config = dict(
    n_layer=9,
    head_dim=32,
    vocab_size=2048,
    norm_place='pre',
    norm_eps=1e-05,
    rope_base=10000.0,
    qk_norm=False,
    init_std_up=0.0525,
    beta2=0.99,
    warmup_steps=200,
    train_tokens=139600000,
    dataset='wikipedia_en',
)
Each number is 50 + 12 x the weight over its row's rms, rounded and kept within 0 to 99. Layers, rows and columns count from 0. The size before them is the row's rms in percent of the matrix's.

# layer 3 MLP down, 128x320, rms 0.136, rows 0-127, columns 200-239
097:48 79 49 43 48 38 58 41 55 55 47 45 54 39 51 41 75 33 45 63 49 52 67 61 66 51 41 55 41 41 58 36 59 53 74 60 71 38 69 63
102:50 57 34 43 56 61 46 40 56 48 55 59 42 48 70 49 54 40 51 53 52 77 53 48 43 51 56 57 33 44 53 70 59 44 42 50 42 25 54 57
101:66 62 60 40 57 42 43 58 35 46 37 57 45 54 39 48 43 39 56 59 36 33 49 45 44 35 43 57 42 45 54 39 55 67 33 60 54 41 58 53
098:34 75 46 55 59 41 67 58 65 63 52 49 69 48 72 50 44 31 47 53 55 56 54 41 46 51 49 53 66 46 57 63 41 61 66 44 56 69 43 42
100:68 60 55 46 53 62 48 63 41 56 39 49 44 65 71 49 42 62 44 64 37 49 64 69 71 49 56 51 54 64 42 65 45 38 39 52 12 45 60 55
102:49 29 50 51 54 57 47 51 57 58 44 42 58 52 61 32 50 26 50 34 55 51 48 43 29 81 61 47 38 69 44 68 24 66 48 52 43 77 58 31
102:53 46 41 37 60 48 28 42 38 63 53 36 50 79 68 47 52 49 49 26 61 60 57 56 53 45 62 34 68 61 19 25 36 63 52 37 53 37 64 68
097:47 53 44 55 63 49 64 46 51 31 44 48 54 35 43 41 55 46 68 52 62 49 30 40 46 43 54 55 47 52 30 42 36 62 38 45 57 41 66 49
100:44 61 54 68 62 55 35 37 66 37 63 44 61 40 55 51 50 51 41 27 53 64 48 56 32 56 65 38 45 45 34 22 55 44 59 29 51 48 68 52
097:52 42 56 30 69 45 57 56 67 53 74 47 64 44 52 48 59 53 46 46 50 64 40 20 29 46 20 52 47 51 41 36 34 69 43 42 39 58 65 64
098:54 56 56 71 40 56 45 69 48 31 50 48 54 39 53 61 48 54 61 78 42 34 50 52 43 51 54 50 64 33 50 47 50 48 46 47 65 56 39 33
110:36 70 38 63 41 60 59 45 54 41 54 52 35 52 53 55 76 54 75 58 37 57 79 41 77 49 52 52 58 46 76 44 66 43 72 47 33 44 31 38
094:43 70 63 45 57 44 59 47 47 31 54 49 53 68 74 43 58 58 61 23 71 42 41 58 56 58 77 51 44 35 40 63 51 63 55 62 49 43 54 48
112:53 36 26 49 44 35 46 29 52 32 45 44 49 66 52 51 59 34 40 56 47 50 56 46 32 39 46 25 57 40 49 65 56 55 57 47 54 38 55 48
097:38 60 36 50 40 69 37 35 58 50 39 31 39 32 31 60 50 31 36 44 73 57 54 65 49 57 60 61 54 59 63 34 57 33 42 36 42 46 58 44
106:37 50 44 54 31 54 66 27 38 44 55 52 43 34 58 52 58 35 44 50 37 32 61 36 46 61 52 64 32 72 42 57 63 44 43 44 67 39 50 55
099:64 57 62 70 72 66 45 23 39 55 63 74 51 40 40 46 51 28 70 42 43 35 65 61 60 36 35 50 49 47 48 45 49 49 35 44 43 52 49 52
109:69 63 30 43 38 39 28 70 72 33 43 45 42 23 58 59 55 39 46 63 64 51 60 55 47 57 35 45 41 48 33 51 61 52 48 43 49 41 52 64
102:49 55 42 54 51 39 53 41 60 58 42 29 44 21 41 70 38 56 69 46 51 59 60 57 58 53 49 57 63 47 45 55 59 31 67 44 47 62 48 58
098:52 49 49 28 64 27 61 36 54 47 59 75 36 53 69 49 67 57 43 62 35 41 59 58 13 66 55 53 66 52 63 44 50 62 74 65 46 34 79 63
093:69 26 66 69 47 32 23 49 53 62 59 55 48 59 77 42 45 32 54 68 40 77 75 68 43 34 58 49 61 54 55 55 50 52 36 51 33 61 29 36
101:35 55 51 63 68 63 53 34 65 32 29 33 52 31 19 72 81 49 25 50 72 52 37 58 52 38 50 34 40 48 49 64 42 47 29 60 61 12 57 57
102:40 60 65 48 65 43 43 74 45 33 29 56 60 33 34 46 60 38 52 36 61 40 61 64 27 37 58 74 31 32 54 66 51 42 52 64 58 51 63 29
093:49 67 35 49 52 54 51 45 64 59 49 61 47 60 34 50 48 47 69 34 33 45 40 59 28 38 39 33 40 54 36 51 74 46 46 66 60 59 48 43
096:47 34 56 56 49 65 54 46 50 60 34 52 39 61 59 57 41 45 43 62 48 70 69 45 45 42 43 51 46 58 26 50 52 47 70 54 56 52 72 62
093:54 75 55 46 59 62 34 57 49 69 57 48 45 45 48 64 71 61 57 48 46 73 44 52 42 61 56 49 49 54 71 46 41 52 49 50 51 41 37 55
092:58 44 47 60 62 33 36 43 77 43 45 28 64 53 68 68 64 46 24 58 51 42 75 51 55 84 48 58 38 61 58 55 45 33 63 28 67 71 43 29
104:41 48 46 55 58 53 66 39 43 45 62 44 52 21 48 63 56 45 55 50 68 55 51 68 56 49 40 63 65 26 38 33 53 51 45 57 71 56 62 44
102:53 60 70 40 46 68 50 49 55 36 39 52 61 43 47 55 41 46 39 54 48 56 51 64 45 48 40 48 56 41 42 57 69 42 70 38 44 52 64 33
099:39 61 43 19 74 36 59 54 46 51 53 61 46 63 49 45 54 42 69 47 55 31 51 38 38 45 58 41 29 53 40 52 53 47 42 37 48 60 45 66
100:42 44 54 49 65 57 44 53 61 56 62 45 48 52 50 49 41 46 64 52 37 49 55 55 63 59 30 59 23 44 67 67 47 59 43 42 62 38 65 47
101:40 54 68 48 40 54 46 47 41 57 54 51 55 69 65 31 47 33 50 57 57 44 40 68 35 49 57 50 52 54 70 47 37 66 71 57 63 60 29 35
097:53 73 48 44 40 52 48 38 51 33 54 39 42 38 38 44 45 35 55 18 31 58 27 65 43 38 42 27 47 36 64 54 40 43 60 66 48 41 54 54
108:59 51 73 42 50 45 46 42 47 36 42 40 44 49 48 59 44 39 47 60 51 22 39 59 42 56 47 39 43 44 43 30 36 86 58 56 35 43 51 71
096:50 68 41 59 75 48 53 38 47 50 51 52 55 47 38 47 50 44 24 54 52 56 67 40 69 59 42 44 62 52 42 58 48 34 42 38 67 56 44 42
097:74 45 47 55 55 56 49 50 49 44 46 58 58 38 64 45 69 54 41 43 44 54 33 19 27 43 30 48 70 76 49 44 65 36 46 58 65 46 49 20
106:40 49 47 58 53 67 45 38 66 52 38 53 59 48 49 53 42 62 56 46 41 51 70 40 64 55 49 43 52 37 41 57 44 49 73 47 59 51 45 49
102:27 50 70 50 37 43 39 41 57 40 58 62 52 58 54 53 51 72 50 25 45 54 36 54 47 59 54 38 51 41 28 47 46 40 62 30 64 47 40 41
094:60 44 63 62 29 58 54 59 37 61 66 52 53 60 55 36 48 67 51 45 31 64 52 51 40 32 45 54 53 36 56 36 68 66 35 81 53 53 36 52
101:60 49 43 60 49 44 41 69 63 43 37 60 70 49 33 49 55 47 55 60 69 50 43 46 66 45 57 64 55 65 42 56 68 54 58 44 48 31 33 46
100:36 48 41 28 59 27 37 36 30 53 48 60 69 38 57 53 52 33 50 46 57 59 47 43 45 54 56 47 57 51 53 51 47 47 39 49 53 30 52 46
097:42 42 44 55 66 75 42 53 41 45 45 69 44 57 46 38 34 36 37 58 55 71 55 40 45 44 50 64 65 61 45 54 52 30 41 55 20 77 45 44
102:41 37 41 52 34 47 60 49 54 38 47 38 49 62 72 54 30 48 48 57 60 57 55 31 58 65 62 47 69 71 43 44 87 58 54 31 38 65 51 70
102:30 61 31 55 57 42 62 73 44 25 44 38 48 39 54 27 43 40 75 43 59 38 42 65 44 43 42 50 58 53 70 56 21 54 31 46 59 34 38 64
099:56 56 55 60 57 40 45 50 36 56 17 47 48 49 57 31 43 25 61 47 62 58 55 61 46 60 55 71 50 41 52 27 44 61 61 43 51 42 57 68
104:34 50 61 57 44 48 35 36 40 47 49 64 33 59 49 63 49 57 45 56 60 36 35 63 51 39 49 51 72 60 22 45 56 44 43 50 53 46 24 64
100:53 59 50 59 71 43 31 41 53 62 35 33 62 49 40 80 50 36 43 46 45 53 74 46 54 35 28 33 65 67 40 43 49 43 40 52 48 58 50 55
091:18 52 54 66 62 23 47 38 48 51 56 51 49 46 63 69 40 50 66 53 43 84 65 55 43 52 55 41 30 32 27 35 38 29 40 56 47 32 40 56
097:43 74 47 68 28 44 47 58 57 62 60 56 61 64 57 35 67 35 44 63 63 35 50 54 35 41 28 45 46 45 50 29 53 55 45 28 62 66 21 56
104:47 49 40 59 57 52 50 34 66 48 16 48 48 44 54 49 55 47 66 40 51 34 41 48 76 59 62 66 49 38 40 72 52 36 50 48 53 34 41 25
101:53 35 48 36 42 27 32 45 39 48 45 56 36 52 25 51 53 54 35 22 54 63 50 48 64 39 55 59 42 52 57 51 35 49 48 45 72 41 23 33
101:65 63 47 50 63 74 41 52 69 47 53 50 61 58 56 45 44 64 30 28 47 49 53 47 50 61 27 52 56 47 55 36 41 24 44 32 46 71 57 77
095:34 34 53 48 48 62 56 55 55 44 51 54 59 52 65 52 41 53 56 55 31 45 62 53 76 52 62 71 59 68 38 42 51 42 16 30 45 46 27 51
095:41 37 64 49 58 72 37 29 58 48 49 49 62 24 55 58 51 65 25 51 68 57 43 58 44 59 55 75 48 53 64 48 65 38 44 53 61 54 64 45
098:49 61 41 51 60 46 48 54 44 48 69 44 53 26 40 51 33 38 46 60 48 44 56 37 68 36 22 72 58 57 46 38 55 37 32 42 39 44 37 58
100:60 64 37 34 43 41 59 22 49 65 69 32 58 39 14 55 49 57 35 59 62 26 55 42 50 31 54 40 37 65 55 42 66 54 48 58 34 41 57 40
101:59 64 38 46 52 25 46 51 46 47 37 47 45 46 47 78 46 45 46 43 68 65 72 48 52 46 42 67 53 45 69 68 54 37 61 68 57 57 29 29
097:41 43 25 48 54 44 43 43 42 46 63 37 52 49 71 57 49 62 57 29 61 29 37 42 51 46 59 41 62 55 20 37 73 55 58 41 54 39 59 64
098:51 46 62 51 47 50 53 57 69 41 56 40 69 39 24 34 47 66 68 40 51 56 65 52 48 45 65 35 47 54 59 40 60 63 42 62 51 54 48 65
103:57 50 58 48 38 37 45 23 39 46 55 44 29 56 58 56 60 49 50 73 55 48 60 63 50 55 31 54 46 32 25 60 46 62 54 53 58 62 59 55
098:51 54 54 51 51 73 45 50 41 43 38 36 53 57 66 49 55 52 60 58 32 55 51 67 43 79 59 35 50 54 46 55 56 46 57 51 51 47 57 40
108:67 46 54 57 74 40 78 53 73 55 56 51 46 46 49 46 57 35 35 49 56 54 34 66 46 45 48 50 58 43 39 54 59 37 19 65 69 35 42 35
101:57 40 44 63 63 38 61 44 46 45 55 58 55 52 48 59 41 38 52 61 33 43 49 42 54 58 54 31 49 16 35 35 27 54 42 58 38 27 61 44
108:43 59 69 61 51 44 58 33 59 25 51 42 50 39 63 56 51 84 48 62 42 50 41 47 58 50 54 47 48 45 43 38 50 58 47 53 31 43 29 70
095:52 59 33 47 29 39 54 27 35 48 31 51 60 52 41 58 58 45 34 61 50 53 60 56 59 48 36 58 51 64 30 52 69 44 54 76 50 23 49 43
095:64 56 61 43 70 68 47 42 48 51 39 57 40 42 70 35 35 57 37 47 50 50 47 58 48 56 43 52 39 56 57 64 46 58 51 42 73 35 64 42
101:53 43 60 42 45 19 80 25 63 47 40 42 54 45 55 57 49 56 63 61 59 43 62 41 30 46 50 39 47 61 58 47 38 64 32 69 41 42 52 50
103:61 51 62 54 51 56 48 56 53 33 64 62 57 65 77 41 63 40 40 63 32 17 33 51 66 41 45 46 60 58 36 30 55 51 71 30 38 41 43 61
098:59 50 64 47 60 44 61 51 38 46 53 60 40 42 45 28 45 55 67 56 65 22 36 40 53 39 65 92 45 57 44 40 76 70 42 55 50 64 28 44
096:45 46 45 54 60 44 59 55 38 37 45 47 32 51 54 66 46 48 34 25 74 57 45 55 40 47 61 41 67 40 48 51 37 26 10 36 51 44 62 59
105:29 70 38 44 59 38 49 41 25 51 60 68 50 44 67 35 36 44 51 54 57 69 56 62 36 42 42 47 50 40 36 59 59 51 40 33 53 39 42 50
101:32 54 39 52 44 33 25 28 37 35 39 67 45 35 60 21 48 54 65 73 49 72 61 37 45 60 53 49 38 39 46 50 17 68 72 38 37 46 65 52
105:38 54 36 76 36 41 49 53 54 60 74 52 67 64 44 49 48 61 55 34 45 44 57 56 28 49 75 58 31 55 47 57 43 31 58 43 58 56 55 46
100:60 34 56 76 37 46 45 55 46 35 38 56 38 42 67 53 56 39 52 48 28 49 34 41 56 65 54 65 73 60 62 56 57 58 37 61 33 42 51 45
108:36 42 49 52 50 52 70 58 55 50 42 42 55 53 51 67 55 65 40 49 67 72 50 71 23 52 47 66 38 42 50 60 38 49 39 57 45 63 35 37
095:59 58 55 51 39 51 62 33 65 66 52 48 53 35 46 57 32 54 39 23 39 51 62 35 37 59 54 28 75 51 56 56 38 21 77 58 26 58 30 50
097:37 48 43 30 51 53 44 47 26 27 56 66 41 21 63 43 55 49 51 48 57 63 58 35 44 45 56 38 56 50 46 56 32 34 44 45 47 53 57 44
099:66 64 60 54 47 67 50 63 53 38 51 49 62 52 56 65 35 58 56 26 45 75 55 54 56 37 57 47 43 56 64 70 39 50 52 49 45 45 61 48
093:36 47 44 46 53 59 68 57 54 67 52 59 48 65 57 60 49 50 50 36 37 65 54 56 54 34 44 35 59 75 32 40 55 42 61 59 36 40 57 52
105:52 54 70 51 61 41 48 61 47 43 70 32 57 66 60 58 38 47 56 67 25 49 68 40 44 14 40 45 39 47 39 52 53 50 34 61 50 68 75 62
096:59 34 27 49 36 34 55 68 35 73 34 28 44 52 42 38 26 63 32 37 65 52 30 42 28 46 70 60 45 37 35 54 44 34 54 51 54 56 40 52
108:36 37 33 50 49 39 34 46 55 37 49 38 49 33 71 41 62 32 52 39 74 49 46 32 49 46 34 49 26 46 38 56 44 55 40 75 57 26 52 42
102:39 68 53 48 51 46 49 66 67 50 50 73 49 42 56 56 52 57 55 37 67 61 63 75 49 81 69 54 47 56 45 40 44 30 46 37 61 60 30 47
103:52 61 44 43 50 37 51 31 46 41 73 48 46 62 74 51 51 71 37 26 52 61 65 56 52 49 39 28 86 49 58 46 62 31 74 37 36 34 74 58
103:41 57 49 50 34 59 55 58 53 59 59 64 66 52 54 45 53 63 61 39 54 39 55 46 53 41 69 49 28 47 58 41 48 60 26 57 78 60 42 47
098:28 48 54 47 53 52 38 48 57 43 60 40 38 62 61 30 50 31 59 62 48 41 64 35 27 33 48 29 42 61 52 49 73 39 43 49 34 53 63 32
095:63 67 49 43 41 36 59 57 47 43 35 68 60 67 44 50 58 35 62 39 28 36 51 29 46 36 62 52 58 56 72 52 61 82 64 77 42 64 54 52
099:49 75 61 46 42 36 38 16 38 23 50 50 63 35 64 59 60 53 38 50 39 53 32 46 66 52 38 36 44 50 61 53 72 42 47 68 45 53 60 68
102:42 31 32 44 45 50 54 58 55 61 53 57 36 28 45 50 33 46 40 69 20 52 69 50 55 46 41 49 55 45 56 35 80 58 40 48 52 46 52 48
103:50 46 61 47 37 40 42 31 41 47 77 56 39 45 36 69 56 60 53 56 68 45 63 40 41 59 59 39 74 63 44 45 63 49 63 48 76 40 51 50
101:54 62 49 48 71 60 41 60 52 32 44 54 68 66 57 54 46 52 44 72 43 56 30 63 39 50 55 55 33 37 42 43 13 68 40 39 54 54 32 42
101:49 32 62 55 50 48 27 76 33 43 55 53 59 34 36 41 43 35 48 57 45 61 47 51 50 39 51 47 50 50 53 29 53 77 21 26 76 57 38 55
107:53 32 57 40 70 46 49 49 49 35 37 47 64 51 34 44 41 44 68 39 52 62 62 55 61 40 67 62 49 73 61 62 63 41 36 45 58 52 68 48
092:48 51 49 37 50 71 48 48 46 71 26 42 60 49 49 60 52 75 49 38 51 38 58 29 35 80 79 55 35 60 62 55 73 71 54 36 60 41 46 47
089:45 26 71 32 60 71 46 61 49 48 55 64 54 76 38 28 49 61 48 61 63 43 51 79 40 64 57 36 46 34 51 50 29 58 48 64 40 42 62 50
100:63 44 51 59 61 59 42 64 42 40 47 55 49 33 51 38 38 58 53 74 45 43 35 41 58 50 48 62 62 35 57 45 50 33 41 67 49 56 42 47
094:49 42 64 54 57 70 56 56 40 39 51 62 60 71 41 55 92 53 19 55 44 54 59 73 28 34 49 39 53 50 55 50 27 59 72 62 43 67 46 59
108:56 47 39 28 76 58 55 52 44 75 43 68 32 43 66 44 37 63 52 70 51 54 43 38 44 49 25 51 59 56 63 47 43 43 58 52 38 53 41 78
095:50 51 54 45 60 57 62 31 50 34 37 53 62 29 51 46 53 59 58 49 46 39 66 52 51 67 78 50 54 58 53 40 61 62 62 57 53 44 46 56
102:49 38 46 40 45 79 63 59 40 58 59 61 48 52 59 54 35 39 41 52 44 50 65 71 43 57 44 59 42 85 54 44 41 54 40 55 30 56 42 36
103:39 64 59 45 60 39 44 47 39 46 46 35 52 56 52 62 47 25 57 71 50 46 68 54 44 52 49 60 49 56 43 53 78 46 27 55 50 82 45 46
104:68 45 44 59 48 52 67 51 51 58 43 43 68 61 27 48 46 52 38 65 56 40 63 45 43 63 41 47 73 59 48 61 51 52 48 62 51 39 41 67
101:51 43 47 56 49 49 41 40 54 50 25 38 47 40 43 68 48 38 47 59 17 33 52 45 31 52 42 45 48 42 35 55 51 18 45 46 51 52 41 36
107:54 61 61 52 57 47 40 54 41 69 51 38 53 30 24 60 58 42 53 51 52 56 75 60 71 38 73 52 46 55 45 54 49 29 54 31 73 59 60 41
092:46 65 65 69 35 62 39 64 62 35 49 39 40 44 53 45 46 37 45 40 67 51 58 38 66 59 47 28 44 47 41 59 67 46 46 37 53 53 49 60
098:65 54 53 50 61 72 59 58 25 53 50 49 51 59 42 52 43 58 54 40 50 47 55 65 41 35 61 48 66 28 59 49 55 57 48 49 61 75 48 48
097:60 27 58 51 46 56 59 51 54 53 66 59 29 38 49 47 39 46 37 58 48 48 51 49 47 78 61 64 41 19 40 50 63 40 54 49 41 67 52 43
102:71 42 63 60 53 46 33 35 63 63 55 51 63 51 34 62 56 64 38 53 48 41 47 57 52 40 59 50 41 52 45 48 52 32 28 46 40 54 51 68
096:50 47 60 56 24 71 57 45 54 36 56 47 55 64 43 52 58 54 38 63 41 49 60 62 32 34 65 55 52 30 38 47 55 58 41 57 52 36 58 47
096:73 60 45 24 29 45 50 35 21 53 60 48 59 58 52 61 52 14 82 59 59 42 44 36 63 59 57 66 25 51 69 55 37 58 39 37 65 53 44 54
102:48 49 40 30 39 43 47 52 55 60 68 43 49 31 44 57 64 39 45 35 65 61 39 49 51 40 64 43 48 52 56 56 58 51 77 29 46 44 52 42
094:32 55 56 44 59 57 46 29 43 42 26 49 41 68 57 64 49 47 42 45 45 60 37 43 46 43 68 63 73 37 25 70 30 40 50 43 46 68 58 47
098:51 50 70 47 54 52 45 51 52 38 43 72 63 55 46 48 49 60 35 62 54 59 45 56 34 78 59 42 65 41 59 39 40 42 50 53 48 54 57 40
092:58 50 57 39 50 45 41 51 63 80 40 34 58 45 57 66 46 65 44 44 50 70 55 53 45 45 56 47 59 65 32 41 57 59 66 28 60 53 48 23
096:53 61 43 53 63 50 46 57 30 58 48 67 79 39 57 53 65 48 60 50 62 64 56 66 38 42 76 57 52 65 54 69 64 48 42 38 48 40 66 56
096:32 50 52 57 58 27 36 57 35 61 49 31 43 46 48 57 41 38 54 88 68 57 36 46 53 45 38 53 54 44 39 51 60 54 57 61 53 55 61 52
098:50 76 69 43 56 56 56 67 22 41 69 40 47 52 36 54 45 45 59 38 53 44 50 43 75 55 43 56 44 49 28 36 52 62 46 40 68 46 54 54
111:26 67 62 31 54 68 61 48 31 48 74 52 25 52 50 39 51 61 48 55 50 47 54 34 52 49 63 31 43 33 64 60 25 39 71 62 52 66 38 38
097:51 74 55 41 52 37 76 54 65 49 56 47 52 61 73 36 48 51 58 36 59 39 43 42 28 54 33 78 40 72 63 23 38 45 31 47 87 47 27 24
101:32 52 38 49 32 55 45 66 42 43 54 43 46 39 54 42 34 67 47 64 64 48 35 45 63 48 53 45 46 39 33 50 32 61 48 52 57 63 50 44
100:56 51 36 49 37 45 58 49 47 59 58 52 54 58 58 27 68 62 69 57 09 45 48 41 49 53 59 34 48 63 53 46 66 62 49 53 68 46 57 57
109:55 46 48 51 59 39 55 46 35 54 49 44 62 43 54 46 52 53 64 61 43 36 34 65 46 65 44 55 50 56 30 43 40 58 50 37 58 31 47 50
096:26 66 61 45 27 40 69 36 40 52 55 69 44 43 54 61 67 63 37 62 61 55 61 92 60 39 34 71 54 39 31 74 43 39 39 39 72 42 29 56
098:62 72 34 63 55 34 48 57 43 68 51 63 58 65 65 59 41 67 41 59 39 58 46 65 59 43 45 31 31 37 23 52 48 29 68 69 52 66 35 44
105:36 64 45 46 53 63 47 56 49 70 48 67 46 44 46 51 45 64 52 49 23 51 43 40 71 25 34 49 59 48 45 32 46 47 79 67 62 54 47 66
096:45 58 40 53 46 57 46 47 58 55 40 56 49 39 64 44 18 49 59 38 56 55 47 64 52 34 37 61 47 42 38 67 62 37 35 45 38 42 37 41
102:25 51 64 58 40 39 47 50 54 57 58 41 57 51 35 85 50 55 48 39 50 48 54 51 47 68 34 67 50 53 45 32 46 36 65 50 69 40 48 42
105:44 42 73 58 52 67 59 47 60 45 61 38 60 50 62 66 45 61 38 53 33 54 45 48 59 45 56 53 48 48 53 62 51 49 39 54 57 53 56 60